Weights of a small transformer language model: width 512, 7078 steps.
Each number is 128 + 24 x the weight over its row's rms, rounded and kept within 0 to 255. Layers, rows and columns count from 0. The size above them is the row's rms in percent of the matrix's.

# layer 4 MLP down, 512x2048, rms 0.0489, rows 21-125, columns 768-831
size [101 102  97 101  95 103 103 103 101 100 102 100 102 100 101  98  97  99  98  96  97 100  99  99  98  98  97  98 102 101 102  97 103 102 102  97  98  99 100 103 101 102 103  99  95  98  99 101 100  98  97 103  99  98 107 102 103 100 101  94  97 102  95  99 101 101  98  97  99 100 101  99 100 101  99  98 102  97 101  98 101 101 101  98  99 101  95 102  99  99 106 100 100 100 104 106  99  99 100  96  99 100 104  98 103]
[[117 118  90 128 181 139 100 135 127 157 106 112 144 126 123 134 123 159 112 118 135 134 123 174 144 166 122 116 107 111 132  98 153 119 119 100 161 118 140 138 148 128 133 126 116 115 105 113 133 100 144 125 130 112 116  94 110 113 160  96 136 124 150  70]
 [138 122 131 141  98 119 138  86 142 130 101 137 149 145 134 115 120 161 130 127 111 153 116 135 170 120 104 121  93 139 137 161 171 129 159 107 123 145 100 115 165 112 130 110 147 165 150 135 121 185 130 148 108 130 154 116 134 114 132 106 142 116 127 120]
 [131 114 111 103 153 160  96 145  99 167 138 102 146 104 155  82 141 140 119 129 128 134 143 176 147  79 126 152 150 118 122 130  63 129 122 130 109 141 123 161 117 156 128  93 120 140 101  96  89 123 129 133  74  95 137 125 107 189 180 140 129  94  99 142]
 [140 100 101 140 105 129 152  90 141  90 121 111 138 152 117 110 148 120  79 148 135 108 109 152  84 183  66 121 123 153 134 152 123  74 142  88 141 113 135 140 108 147 124 126 128 147 165 138 153 135  59 146 143 110 129 127 166 106 119 126 135  89 122 103]
 [128 120 157 124 148 136 116 133 110 112 106 116  88 150 108 150 141 129 155 158 131 166 126  84  74 171  91  72 117 148 110 146 165 154 114 103 121 145 129 124 144 132 152 160 154 137  94 152 113 144  59 153 102 117 110 128 146 154 150 120 145 156 106 150]
 [142 103  86 142 140 133  87 118 147 126 128 135  97  93 130 117 105 127 155  77 113  91 119  87 103 154 120 119  72 131 134 143 115  87 149 103 135 104  93 127  71 154 107 115 141  99 157 170  91 124 109 149 159 119 135 181 139 110  88 122 126 111 102 128]
 [114 142  96 122 121 141 127 121 137 138 114 163 154 156 118  97 104 131 161 133 157 164 120 201 120 120 120 153 123  93 125 125 165 124 132 182 151 107 106 100 127 122 124 147 166 120 109 132 117 132  93 132 144 128 127 171 108 116 123 147  83 156  96 116]
 [135 116 113 146 178 120 153 119  78 106 110 147  98  81 116 121 160 164 123  84 152 118 104 122 100  67 118 161  86 143 128 151 108 110 184 131 150 156 119 109  85 164 134 138 105  83 129 135 138 113 146 113 125 147  93 122  87 121 132 129  76 147 124 102]
 [109 137 147 118 152  85 129 140 172 134 100 168 133 137 127 143 142 136 171 138 142 120  81 187  90  82 127 153 151 143 131 149  99 149 146 116 137 131 109 163 142 123 115 161 147 146 130 105 158 141 116 157 116 142 118 127 144 112 105 112 170 154 129 129]
 [110 137 116 153 144  90 106 118 120 105 119  72 144  99  82 141 143 126  89 119 103 138 143 137 114 120 107 134 117 157 121 144 107 118 141 122 121 185 166 104 102 115 145 109 145 168 139 128 139  89 138  99 109 150 108 120 114 131 115 113 151 148  84  80]
 [163 131 117 125 140 127 175  89 165  98 116 105  97 127 141 116 151 122 169 113 123 138 107 114 106 110 152 136 144  99 115 133 117 137 103 176 128 101 116 150 143 134 133 120 130  99 172 145 126 104  91 160 154 110 138  99 141 104 124 114 144 118 177  96]
 [ 99 147 113 117 156 136 132 126 132 139 141 106 145 117 155 126 118 142 135 131 127 128  79 116 120 125 165 146 162 151 118 125 128 143 136 124 116 124 147 159 145 104  96 123  86 133 137 161 105  97 110 115 122  86 105 131 150 149 125 145 116 146 125 129]
 [154 124 132 123 129  99 111 102 135 127 148  87 107 158 146 174 101 144 107 129 120 127  82 137 132 154 110 116 124  80 134 153 108 139  89 122 113 139 105 132 144  84 100 139 118 150 130  86 118 122 110 134 143 125 141 153 107 138 113 152  94 148 104 137]
 [142 141 133 129  99 148 114 149 129 147 121 174 108 125 163 158 140 116 160 141 149 184 139 111  90 121 133 107 110 146 133 103  90 127 124 142 158 122 139 128  94 133 123 148 158  99 106 111 169  90 122 130 104 138  93 148 113 126 112  75 122 134 134 135]
 [ 67  90 144 136  97 135 160 161 104 121  96 112  82 126  95 152 106  94 139 115  88 105 138  87 130 155  86 119 147  97 131 108  84 128 156 140 113 135 147 143 122 122 128  97  77 131 138 152 103 124 142 153 122 113 107 107  80 137 127  95  99 162 106 139]
 [125 105 126 142 151 127 121 147 103 146 168 102 140 105 127  80 104 117 156 143 145 137 158 129 115  58 144 106 149 113 137 130 112 114 128 154 123 114 134 139 125 137 109 171 119 105 144 121  89  68 170  90 143 122 146 132 116  84 140 133  69 120 117 129]
 [135  96 138 122 109 127 163 134 179 155 154 129 126 109 113 148 132 118 121 185 122 133 159 103 149 129 117 124  55 141 170  60  85 106 113 109 122 128  84  93 139 133 134 144 129 142  97 123 144 131 162 127 146  94 145 133 109  74 152 110 151 142 149 130]
 [128 136 132 132  85 107 152 102 110 138  82 146 142 115 138 103 125 123 160 118 131  96 113 150 135 175  78 134 153 119  99 155  88 141 109 131 121 102 146 143 110 122 166 147  98 116 150 127 101 151 154 100 152 143 109 171 129 178 123 136 122 132 116 123]
 [113 119 125 117 116 114 125 110 120 140 164 140 143 163 127 136 104 162  76 154 142 146 108 121 163 144 108 114 142 147 113 147 125 127 139 117 149 108 149  83 144 139 128 158 135 117 109 149 124 148 146 149 133 111 164 113  93  87 163 124 120 143 103  89]
 [162 153 185 122 115 172 122  98 109 121 118  80 135 130 152 164 139 139 107  92 124 201 109 153 133  90 139 122 121 120 119 144 154 146  96 128 116 124  97  99 143 119  99  98  94  84 105 149  79 126  99 109  86 129 151 117 142 191 157 106 113 129  79 136]
 [120 115 149  91  98 161 142 139 100 135 133  86 183 138 125 111 138 199 139 118 152 100 147 124 100 177 140 115 171 131 120 133 156 113 124 103 109 128 136 128 140 111 145 119 110 133  98 145 150 162 134 123  88 116 128 130 127 147 117 179 132 166 109 107]
 [132 138 146 156 140 119 112 129 153  95 142 137 133  83  92 148 110 147 102 115 121 183  81 131 133 170 105 145 127 128 136 133 134 137  97 140 151 127 153 106 153 130 109 113 108 147  91 111 138 174 156 149 152 127 136 146 139 123 107 129 140 115 165 103]
 [109 132 112  87 169 150 124 105 158  99 160 100 103  89 110 137 151 132  79 144 152 141 134 119 152 146 144 168 122 134 139 124 160 123  93  81 104 134 133 102 122 110 125 105 123 156 152 103 101 114 143 136 116 114 125 182 143 154 117 162 107 125 157 153]
 [140 120 161 142 140  96 148 121 119 137  99 153 173 104 122 103 142 137 136 117 123 122 120 102 130 138 121  89 124 160 125 122 128 164 129 123 127 128 119 155 134 132 108 105 149 152  68 145 133 130 120 140 128 104 154  91 101 137 129 153 107 134 190 159]
 [146 108  93 148 100 142 159 128 103 113 168 155  94 121 111 173 105 131 163  90 141 156 121 123 101  85  94 114 165 122 118 142 164 132 138 119 134 126 111 161 140 130  74 156 124 168  84 124 136  89 127 146 144 122  86  64 144 124 126 116  93 138  93 163]
 [125 107 141 151 122 107  98 144 139 108 132 121 140 143 127 106 127 110 151 123 120 110 130 150 139  56 122 137 145 134 115 160 110 129 145 116  80 150 120 103  93 138  95  97 110 114 182 160 132  87 134 129 142 153 185 130 142 166 147  89 114  89 105 124]
 [123 152 123 103 139 154  87 138 144 125 131 115 120 118 124 133 146 141 103 155 151 149 118 133  98 140 147  89 147 166 132 125 167 132 162 170 132 147  83 133 106 127 153  71  98  96 198 125 143 133  86  99 115 173 114  87 101 134 129 109 104 116 102 103]
 [123 129 129 140 103 110 145 142 126 151 112 128  89  65 186 146 170 115  85 133 126 123 110 135  84 138 135 142 129 140 126 100 105 141 162  92 121 157 151 110 162 123 142 130 171 106 144 154 134 150 184 132 104 126 149 129 146 165 104 141 121 139 120 138]
 [132 158 120 139 200 148 113 144 121 102 113 138 131 116 115 128 131 155 117 115 116 145 130 120 176 114 148 123  71 110 150 107 122 138 133 129 144 100 123 104 125 167 167 185 128 111 157 107 124 120 103 153  92 121 123 151 149 155 149 136 133 126 115 170]
 [ 93 121 108 159 112 118 117  88 107 134 146  74 115 173 126 144 173 128 131 131 118 107 152 153 140 113 126 135 133 143 113 110 119 114 160  94 143 151 147 123 120 119 146 176 120 135 149  86 134 140 128 133 119 121  96 137 121 196 111 161 139 134 129  68]
 [136 144 115 143 136 136 166 134 132 121 151  75 132 152 108 156 141 179 151 140 151 133 165  97 155 125 129 113 143 144 130 150 157 163 111 115 118 105  91 165 153 127 147 155  83 153 110  95 148 122 146 101 144 141 129  85 113  87 163 108 155 131 147  94]
 [113 147  91 130 140  76 134 108 118 127 157 118 167 112 105 134 129  89 142 147 156 146 104 124 122 107 124 140 147 155 152 147 133 152 123 151 102 131 105  91 124 130 148 143 155 126 121 164  96 144 145 101 150 103 137  85 174 197 116 128  58  91 138 130]
 [126 127 103  80 117 150 102  88 119  89  81 122 169 164 144 130 124 135 161 137  80 114 130 161 107 104  91 140 147 129 126 120 108  94 119 136 151 136 121 121 149 123 133 129 160 149  90 141 146 176 116 127 150  88 122 151 154 120 122 118 155 156 136 142]
 [131 150 130 129  84 146 142  90 124 153 124 107 156 146 161  89 119 160 103 149 117 126 116 117 144  87  99 100 141 130 113 156 111 115 142 120 112 127 124 101  99 115 133 112 143 123 132 167 176 118 158 105  86 132 107 149 117 117 107 151 110 126 153 154]
 [130 122 139 188 142 102 139 129 118 106 112  71 102  76 152 130 137 103 137 127 110 123 151 107 106 218 105 100 124 105 166  86 133 123 118 117 135 126 107 111 144 130 154 120 120 143 113 136 151 142  92 104  50 117 129 131 120 106 103 123 133 126 128 123]
 [170 120  92 124 136 106 161 119  94 140 145 117 152 126 122 152 127 120 102 127 111 151 153 120 130 178 127 127 113 151 145 133 140 137 137 133 125 132 100 170 117 144 158 129 113 125 149 162 131  60 160 139 187 129 125 143 132 123 147  97 116 120 109 118]
 [156 137 136 129 160 120 134 149 127 106 114 155 106 151 118 129 103 104  77  88 130  92 133 141  88 146 126 122 178 142 135 135 167 165 111 135 104  94 113 154 170 163 114 117 138 103  88 113 149  91 143 111 153  99 154 128 120 151 133 161 115 134 122 128]
 [192 118 139  99 139  99 104 115  96 127 141  97 130 121 178 106 100 128 103  98 114 113  96 104  76 120 157 126 196 170 104 145 167 138 102 135 131 117 114 131  95 117 121 118 114 119 130 116 139 118 109 132 159 157 113 121  89 156 119 125 107 114 127 154]
 [135  90 114 106 119 135 113  74 113 130 156 143  90 146 151  87 160  48  99 113 158 124 119 196 159 132  89 114  95 166 115 182 118 144 153 126  93 124 108  89 134 126 138  96 119 145 161 142 102 104 153 136 142 143 127 109 124 149 131  74 156 116 109 150]
 [125 131  90 105 115 146 131 135 136 119 101 140 122 157 141 145  92 107 124 115 125 115 111 155  87 122 134 103 140 118  84 131 157 115 153 112  96 115 144 123 130 126  76 123 123  93 128 104 138 155 155 105 103 135 135 137 166 122  92 136 105 140  77 119]
 [114 128 150 143 108 158 115 152 173 127  88 150 155 126 155  94  96 146 143 136 130 126 147 130 138 116 107  96 152 143 152 122 168 150 145 147 147 126 110 128 129 136 139 150 132 101  80 163 127 158 104 123 138 125 108 115 156 129  92 146 131 163  95  94]
 [111 139 161  94 170 125 139 150 111 170 164 225  91 151 150  97 131 108 123 126 117 129  89 125 126 135 139 105 126 101 139 125 142 104 132 118 148 161  88 151 133 128 142 107 118 168 154 119 108 155  98 112 155 119 124 150 113 169 112 146 138 122 138 137]
 [168 122  65 121 164 144 114 108 112 129 118  95 137  98 142 128 126 173 138 132 111 161 132 111  85 139 146 129 143 170 139  92 136 146 110 147 153 148 115 121 102 106 118 138 155 115  71 160 131 145 139 142 162 121 134 131 143 114 118 109 123 149 116 153]
 [106 109 105 135 131 152 163 156 134 134 108  99 136 141 123  98 108 103 136 136 170 171 150 140  96 110 120 143 147 119 145 102 180  87 121 152 105 152 118 164 124 146 145 110  59  97 131 151 169 109 107 143 142 158 164 102  99 145 120 158 153 111 117 144]
 [129 128 158 107 115 137 111 147  87 123 159 117 137 155 155 175 130 142  96 139 113 129 122 119  94  90 130 141  98 129 136 125  88 104 104 150 115 161  85 125 118 136 146 128 174  93 111 140 148 129 124 108 137 160 135  91 114 148  91  76 111 137 130 117]
 [169 129  96 142 134 112 122 131  77 106 100 130  94 113 158 154  91 149 149 127 125 109 135 122 106 143 157 162 125 174 135 110 132 150 145 136  96 177 172 115 124 135 133  89 111  95 146 146 153 134 130  96 165 105 113 159 144 117 116 110 108  98 155 135]
 [166 130 103 125 121 165 118 148 103 148 136 139 130 160 121 170 171 143 144 125 128 126 166 108 134 113 174 140 128 132 114  85 147 140 125 124 129 140 131 150 132 115 102 131 135 115 176 136 139 169  87 116 114 142 144  97 128  87 102 117 131 137 162 166]
 [108  83 143  94 114 131 142 153 121 125 124 133 134 116 141 125  94 155 119 133 147 138  96 125 119 103  43 102 102 102 135 132 166 106 161 115 159 118 161 165 115 148 150 166 102 164 152 157 127 144 112  80 119 154 137 138 149 132 133 135 142 127 114 133]
 [ 85 145 120 129 134 159 172  72  99 148 117 100 143 125 150 144 116 127 140 105 119 175 107  91 134 128 101 123  75 136 128  95 111 105 133 135 119 134  82 128 112 122 128 125 108 129 152 128 132  91 128 126 120 114 137 119 156 129 174 105 130 116  93 152]
 [111 110  92 106  49 108  88  96 142  97 138 140 136 116 138 115  80 125 151 144 129 151 162 134 130 153 148 139  94 129 102 142 124 168 134 156 127 114 155 160 130 143 138 123 146  99  78 158 105 152 135 109 159 137 129 104 145 173 138 124 140 115 130 119]
 [134  96 112 122 144 113 132 163 120 133 153 152 157 171 146 148 121  92 131 152 127 118 151 113 130 114 109  90 131 103 136 137 143 156 112 159  79 105 167 178 147 149 138 144 117 127 137 104 156 105  87 103 133 144 150  95 121  78 142 172 112 151 150 165]
 [120 114 100 142 174 127 177 161 145 139 155 151 100  87  95 124 111 152 168 132 143 130 154 122 161 157  95 153 102  72 117 114 135 119 100 136 130  93 146 122 140  82 118  91  91 132 103 145 103  94 140  84 119 142  81 144 179  70 146 110  98 129 136 153]
 [144 118  85 126  73 145 138 166 113 102 109 101 127 113 114 164 120 115  82  99 117 161 165 112 132 191 147 128 100 113 128 155 138 130 114  67 135 134 113 174 125 121 110 112 109 113 155 157 122 128 124 156 137 166 123 130 124  82 175 144 152 195 149 104]
 [145 177 133 149 130 143 130 110 147 130 117  88 123 104 137 137  89 139  95 142 107 137  87 131 122 147 117 122 137 141 145 145 125 108 130 140 142 126 128 168 128 168 131 136 128 116 166 143 122  99 148 139  86  87 147 144 155 114 125 145 151 116  93 143]
 [151 163 106 161 154  99  95 158 109 119 112 187 149 122  96 165 149 140 118 156 144  90 158 130 174 145 123 129 135 101 120 124 153 137 127  90 155 162 145 132  84 121 129 147 152 127  90 121 114 135 139 123 106 137 131 103  98 131 157 147 135 140 157 184]
 [ 94 139 139 149 143 137 111 150 124  97 144 151 123 118 125 128  87 141 148 160 146 124  86 118 106 102 132 163 132 157 139 110  89 142 102 158 116 160 120 156 114 126 118 122 111 125 103 105 128  98 152 142 112 137 109 149 147 108 112 125 165  61 150 122]
 [161 123 138 101 105 124 147 134 134 135 105 141 102 106 131 145  96 145 106 133 112 114 146  94 136 141 125 113 132 132 121 128 115 114 128 156 185  68 123 132 129 115 118 153 127 120 176 102 135 133 126  83  90 150 110 154  85  61 108 128 115 135 144 124]
 [119 145 125  91 127 101 134 124 150 117 103 151 125 144  88 135 139  98 133 138 139 149 114 127 117 138 159 152  75  98 131 153 156 118 129 102 151 157 113 145 126 132  73 130 109 119 173 148 121 169 114 105 152 150 124 135 150 143 137 130  86  92 105 140]
 [135 116  94 129  94 119 121 109 147 144  87 153 146 105 161 122 127 154 119 134  92  88 177  89 148 108 188 128 123 147 139 106 140 136 115 155 130 120 145 151 153 174  95 141 137 147  96 120 138 141 152 135 178 161  96  98 132 120 128 108 131 171 109 159]
 [149  84  80 136 121 125 106 160  90 138 144 138 162 131 110 111  99 122 121 146 141 140 116  99 151 165 143 130  94 121  93 106 174 152 123 155 109 129 154 120 127 125 113  76 126 112 114 153 102 179 134 159 134 101  95 159 136 101 136 130 154 119 165  70]
 [104 135 149 111 137 158 117  89 136  95 143 167 110  90 124  97  76 157 130 131 125 127  91 115 155 164 153 168  90  96 102 151 131 189 111 111 119 143  96 147 131 124 149 143 134 158 149 101 120 188 176 195 106 119 111 135 103 130 133 115 159 112  97 161]
 [130 170 131 131 136 137 144  92 136 138 194 104 148 127 165 133 152 145 196 134 148  72 172 138 145  83 109 136 161 108  83 112 127 136  97 158 156 136 131 128 109 156 135 105 114  99 144  80 123 126 147 111 192 122  96 140 149 120 155 164 118 100 123 131]
 [137 115 120  90 132 130 103 111 102 163 101 167 108 106 128 137 151  83 136 105 130 126 112 109 140 176 141 127 119 124 117 171  87  98 111 127 107  71 127 119 126 100 123  98 107 144 155 132 128  83 113 172 133 149 136 136 145 130 129 143 139  89 119 145]
 [100 167 160 143 144 121 113 127 126 111  74 178 136 125 104 134 157 117 117 136 122 125 140 139 187 163 124 137  88 118 119 149 101 160 145 143 111 126 116  83 139 138 107 138 164 111 158 130  86 133 104 133 108 115 110 138 110 161  76 126 171 111 142 139]
 [152 104  91 116 147 155 118 154 166 151 151 104 143 127 135  92 131 184 132 107 153 141 161  62 106 135 115  98 136 100 117 127  88 137 139 102 165 121 140 119 140 154 121  90 173 114 120 115  73  78  89 156 152 162 159 116 124 151  99  99 113 114 144 108]
 [140 160 129  93  83 121 129  77 133 144 139 175 127 113 173  97 133 126  82 121 144 140 150 132 142 163 111 111 124 103 110 104 117 119 100 105 146 137 137 145 168 138  91 109 114 155 175 130 136 156  87 100 126 129  89 111 122 144 112  81 126  85 157 104]
 [112  89 166 146 125 121 161  85 122 127  80 145 164 119 127  90 107 136 103  90  71 139 135 159 126 136  74 142 150 143 140 115 118 151 111 121 143 135 141  88 131 114 137  99 120 138 134 127 147 141  90 114  81 141 122  94 166 194 160 130 130 144 158 140]
 [119 133 130 109 116 113 127 135 154 165 157  96 124 135 145 127 116 119 142 123 140 123 125 145 137 118 149 132 121 103 134 152 122 107 135 171 142 113 105 113 134 141 145 104 159 125  87 114 104 132  76 177 111 102 151 128 121 121  93 120 134 161 132 135]
 [123 168 110 111 115 118 132 148 119 110 119 125 151 106 114  97 160 152 104 176 121 146  81 128 167 122 150 161 108 135  88 146 122 145 140  90 145 137 148 130 157  98 133 126 170 159 102 112 133 120 150 194 172 139 107 149 103 103 170 135  98 117 123 118]
 [145 130 160  96  94 174 138  60 127 106 113 104 127 128 115 121 153 123 105 141 133 124 114 179 146 150 134 131 110 123 110 143 116 132 155 123 104  83 142 149 142 104 130 128 148 156 146  83 124 120 149 140 116 111 119  92 113 138 119 107 160 110 170 142]
 [140 134 168 131 134 160 152 122 103 121 147 178 120 157 139 111 116 186 128 171 106 149  98 105 131 128 137 103 123 151 171 152 120 103 132 124  98 123 136 142 137 157 149 156 142  98 152 101 141 116 104 143 100 109 145 114 161 138 114 113 118 141 127 163]
 [140 108 159 118 115 119 168  67 130 114 122  61 136 126 159 128 118 164 119 112 113 135 103  62 123 154 143 124 132 114 169 139 103 101 112 115 135 127 136 138 153 130 127 124  99 115 105 125 130 112 132 155 119 129  98 165 149 163 158  95 131 143 151 157]
 [ 95 144 123 110  65 154 105 137 124 121 140 134 102 142 105 129 100 126 100  92 119 117 132 108 136  92  79 109 169 145  98 133 122 128 107 117 131 125 134 160 122 109 150 113 164 113 116 170 150 107 130  83 151 152 127 169 123 180 138  96 140 156 138 139]
 [130 120  91 142 162 109 168 113 142 132  96 102 103 166 107 145 112  77 114 134 142 154 108 155 155 127 162 128 152 149 138 134 101  90 172 134 132 141 116 131 127 109 128 108 157 134 144 128 140 104 127 109 104 124 152 150 157 128 128 164 135  95 112 102]
 [143  90 185 111  88 123 159 133 122 149 112 138 112 122  77 130 132 139 122 161 135 136 159 103 119 134 135  88 182  99 137 139 146 157 132 141 181 157 138 118  91 107 115 125 158 146 149  88 132 159 105  97 138 146 154 113 128 171 155 130 135 101  99 121]
 [139 157 109 127 156 179 151 114 152 116 169 159 141 181 147 117  95 115  79 107 135 116 154 133 119 113 120  93 114 110 128 154 116 147  84 154 119 145 141 138 127 143 102 132 114 108 136 130 109 133 178 119 119 141 162 105 141  86 107 106 127 147 124 142]
 [123 116 127 151 108 133  94 158 114 141 114  91 129 165  91 119 120 122 166  93 102 151 137 149 117 165 173  82 144 121 134 103  96 153 141 117 144 178 152 128 121 132 151 139  80 134 130 131 107 133 148 113 181 159 142 146 155 105 119 169 131 142  80 126]
 [ 90 159 125 121 158 147 100 114  91 127 104 114 123 107 127 109 108 137 134 127 166 145 120 106 134 147 134 115  97 131 118 112 196 134  99 150 132 132 153 117 130 115 146 105 184 134 135 114 167 105 171 153 131 107 130 188 126 119 124 108 130 153 160 106]
 [129  97 137 107 151  76 126 114 124 133 128 103 130 142 158 108 131 113 163 118 134 158 128  98 140 161 134 183 130 126 164 120 141 172 157 129 152 104 169 118 121 102 152 125 132 144 150 111 107 140  86  73 138 103 150 131 106 105 134 129 138 122 128 126]
 [146 141  92 109  71 149 162 144 170 103 124 139 147 109  96 145 113 160 139 143 131 184 126  95 114 118 128 128 172 141 164 100 128 114 147 103 121 131  93 135  81 138 116 106 136  71 164 128 108 106 125 123 100 127 118 166 157  91 129  94 110 111 184 110]
 [162 117 139  86 132 128 143  96 152 122 141  95 141 127 166 151  95  96 104 132  94 133 154 107 118 151 149 160 133  96 108 103 115 141 112 195 123  84 110 156 136 134 132 109 109 114 128 130 148 135 145 150  88 121 103 114 132 165 136 127 113 136  95  84]
 [117 132 138 113 136 117 151 108 151 124 122 137 147 125 128 110 128 171 172  92 111 112 156 157 141 149 115 127 133 101 122  95 141 147 144 145 110 151 113 127  90 112 166 123 149 134 101 155 122 167 108 175 162 144  94 173 126 164  97 173 110 117 165 147]
 [ 98 118 154 125 143 102 139 110 146 124 145 113 150 109 116 121 124 114 125 151 157 128 121 175 135 101 148 146 141 160  87 126 136 136 128 112 126 115 132 104 126 123 150 140 116 107 113 127 139 107 108 106 146 117 131 110 118 128 165 155 133  85 117 116]
 [130  95 142 187 109 136  98 106 132 113  82  90 137 139 149 121 115 104  95 102 123 119 168 114 149 137 144 142 136 109 150 113 157  99 116 100 174 128 100 146 108 137 131 121 119 138  92 126 110 106 117 158 106 114 151 172 147 105 130 178  69 109 148 128]
 [ 99 160 122 160 117 131 182 106 135 142 150  89 165 161 119 162 117 129 145 127 148 113 170 141 119 127 106 159  93 144 113 152 125 159 131 106 132 105 118 114 142 140 132 126 125  98  99 109 112 190 150 140 149 153 127 105  97 136 103 101 150 214 118 108]
 [117 150 118  86 129 149 151 177 149 107  98 136 142 113 115 115 110 136 137 131 138 106 102 126 116 137 118 124 144  94 145 133 116  55  93 130 140 108 123 169 138 129 140 128  86  94 154 138 133 112 102 131 142 146 143 141 124 100 112 145 116 115 127 139]
 [117 102 141 135 151 163 111 141 144 117  92 139 159 142 143 133 144 128 132 160 132 128 105 119 153 158  91 136 127 151 144 134 114 134 116 107 108 145  98 141 118 156 141  89 123 180 121 100 125 130 114 119 101 169 123  73 130 143 119 102 155  73 159 140]
 [142 126 147 162 102 143 141  80 136 167 130 150 185 108 138 109 116 154 146 153 129 119 124 147 120  55 132 143 109 130 119 147  94  99 104 118 108 158 116 108  87 120 127  82  95 130 137 112 142 115 174  96 110 156 135 138 102 147 164 136 162 133 134 111]
 [116 128 194 163 162 121 142 139  92 136 164 122 118 151 137 123 121 144 110 100 140 140 107 132  88 112  86 157 124 140  95 130 151 123 144 130 104 125 142 165 130 161 102 141 116 106 141 152 159 131 136 114 155 104 119 204 108 150 108 101 168 150 108 169]
 [120 149  95 129 178 137 154 154  93 139 121 104 111 114 150 129 117 112 123 103  93 102 105 102 156 121 154 145 122 129 147 108 140 170 121 116 121 112 111 127 107 162 135 151 126 134 108 152 123 113 124 134 129  96 124 175 136 132 134 145 123 164 117 118]
 [ 97 137 139  90 131 143 126 116  98 143 108 139 171 124 126  98 133 143 141 134 144 139 137 150 167 114  74 152 125 104 159 161 128 113 140 122 100  98 126 159 135  90 153 122 145 133 193 136 120 127 144 143  81 142 118 108 106 105 161 145 131 115 106 167]
 [126 142 122  97 158 116 124 142 154 114 154  95 151 134 136 135 115 100 132 131 125 103 156 196 115 112 115 103 114 107 131 114 138 114 108 107 102  81 120 151 186 127 158 124 141 111 138 150 154 108 117 115 115 121 115 133 150 141  77 123 121 132  77 146]
 [129 172 122 122 145 128  95 121 155 100 133  92 119 123 105 141 139 170 127 142 153 148 118 175 148 125 132 164  98 141 157 156 141 107  87 102  95 153 113 131 136 106 114 145 116  88 134 144 130  99 156 115 134 119  80 108  95 132 114 150 108  83 144 187]
 [137 117 109 138  99 151 145 102 126 152 151 138 147 103 154 157 134 110 164  98 154 135 122 118 153  96  98 137 118 105 138 198 100 133 130 151 149 116 130 123 120 113 158  84 162 116 122 137 111  99 100  93  81 131 141 129 108 136 120 136 142 162 165 162]
 [155 137 128 152 133  96  98 131 131 149 144 138  96 153 107 183 150  86 179 116  99 153 100 142 134 120 113 147 133 155 169  97 103 131 136 124 153 119 127 112 113 130 167 111 118  99 132 114 132 110 116 124 106 151 122 107 133 138 159 145  59 117 128 123]
 [114 161 134 113 146 117 131 126  83 123 141 111 100 122 100 137 107 125 143 129 153 134 141 138 118 158 122 133 114 119 123 143 101 117 152 102 164  93 135 103 143 164 154 163  97 133 111 100 126 116 144 126  89  98  92 122  98 144 106 175 138 150  74 141]
 [139 124 147 123 151 117 128 102 128  99 115 115 131 133  93 151 130 133 157 139  94 112 134 118 121 141 116 141 150 124 108 136 109 128 109 147 122 168 157 159  78  99 101 116 154 124  41 110 137 159 130 140 126  84 102 158  84 125 121 131 140 134 116 119]
 [ 98 127 138 104 104 124 125 121 139 126 139 133 136 171 118 174 119 140 114 127 132 156 148 120  87  87 140 153 148 128 124 156 125 123 162 135  93 126 159 105 105 142 153 158 160 133 128 130 171 120 120 157 164 163 134  99 132 134 138 182 145 153 140 117]
 [138 174 143 126 147 146 104 147 128 137 102 120  89 117 104 113 118 141 117 138 123 127 176  85 117 157 151 148  94 120 138  74  97 120 138 154 123 132  91 167 159 122 158 121 144 105 125 151 147 130 144 146 113 135 137 139  99 111  96 147 131 142  99 138]
 [102 155 113 125 128 127 113 105 172 126 154 167  95 143 131 155 113 105 171  70 152 120 158 122  90 130 135 163  69 133 147 103 157 116 158 106 110 117 128 121 116  95 115 119 148 144 138 122 131 135 152 114 119 115 167 110 107  94  91 139 106  96  92 163]
 [151  97 138 151 128 120 108 136 103 137 135 109 103 131 127  99 112 111 129 145 140 141  92 115 169  87  71  96 125 139 129 168 149 142 155 116  87 116 124 110 129 102 120 168 175 144 138 140 126 131 131 115 102 149 113 132 126 143 104 134 143 148 135 144]
 [129 126 157 139 120  90 118 122 158 150 135 113 124  83 111 126 160  83 127  99  62 154  77 115 145  74 124 161  93 121 143 115 113 119 123 113 140 144 131 141 150 112 114  90 131 155 139  98 147 118 118 155  96 160 120 135 134 129 139  98 138 153 113 129]
 [132 126 100 140 137  98  88 153 175 117 136 116 117 157 113 152 155  70 121 165 158 131 110 165 135  54 152 131 127 121  75  91 138  68 105 117 143 125 125 125 136 100 152 132 123  98  96 124 146 134 117 104 125 134 133 125 119 164 127 150 161 151 120 113]
 [134 137 157 167 108 146 109  94 140  97 133 100  86  91 127 106 148 112 118 130 118 113 153 172 156  96 122 111 137 134 119 144 114 120 108 146 145 112  98 159 114 126 151 154 146 115 140 125 177 134 149 135 148 128 140 107 134 147 110 141 116 135 135 141]
 [111 135 139 141 143 111 119 134 109 127 152 153 131 113 120  80  77 128 170  98 153 145 112 126 166 188 127  86 145 154 121 191  96 127 111 135 122 112 129 129 135 125 112 144 139 137  63 117 137 108 124 122 173 163 109 150 100 126 131 100 106 165 111 129]]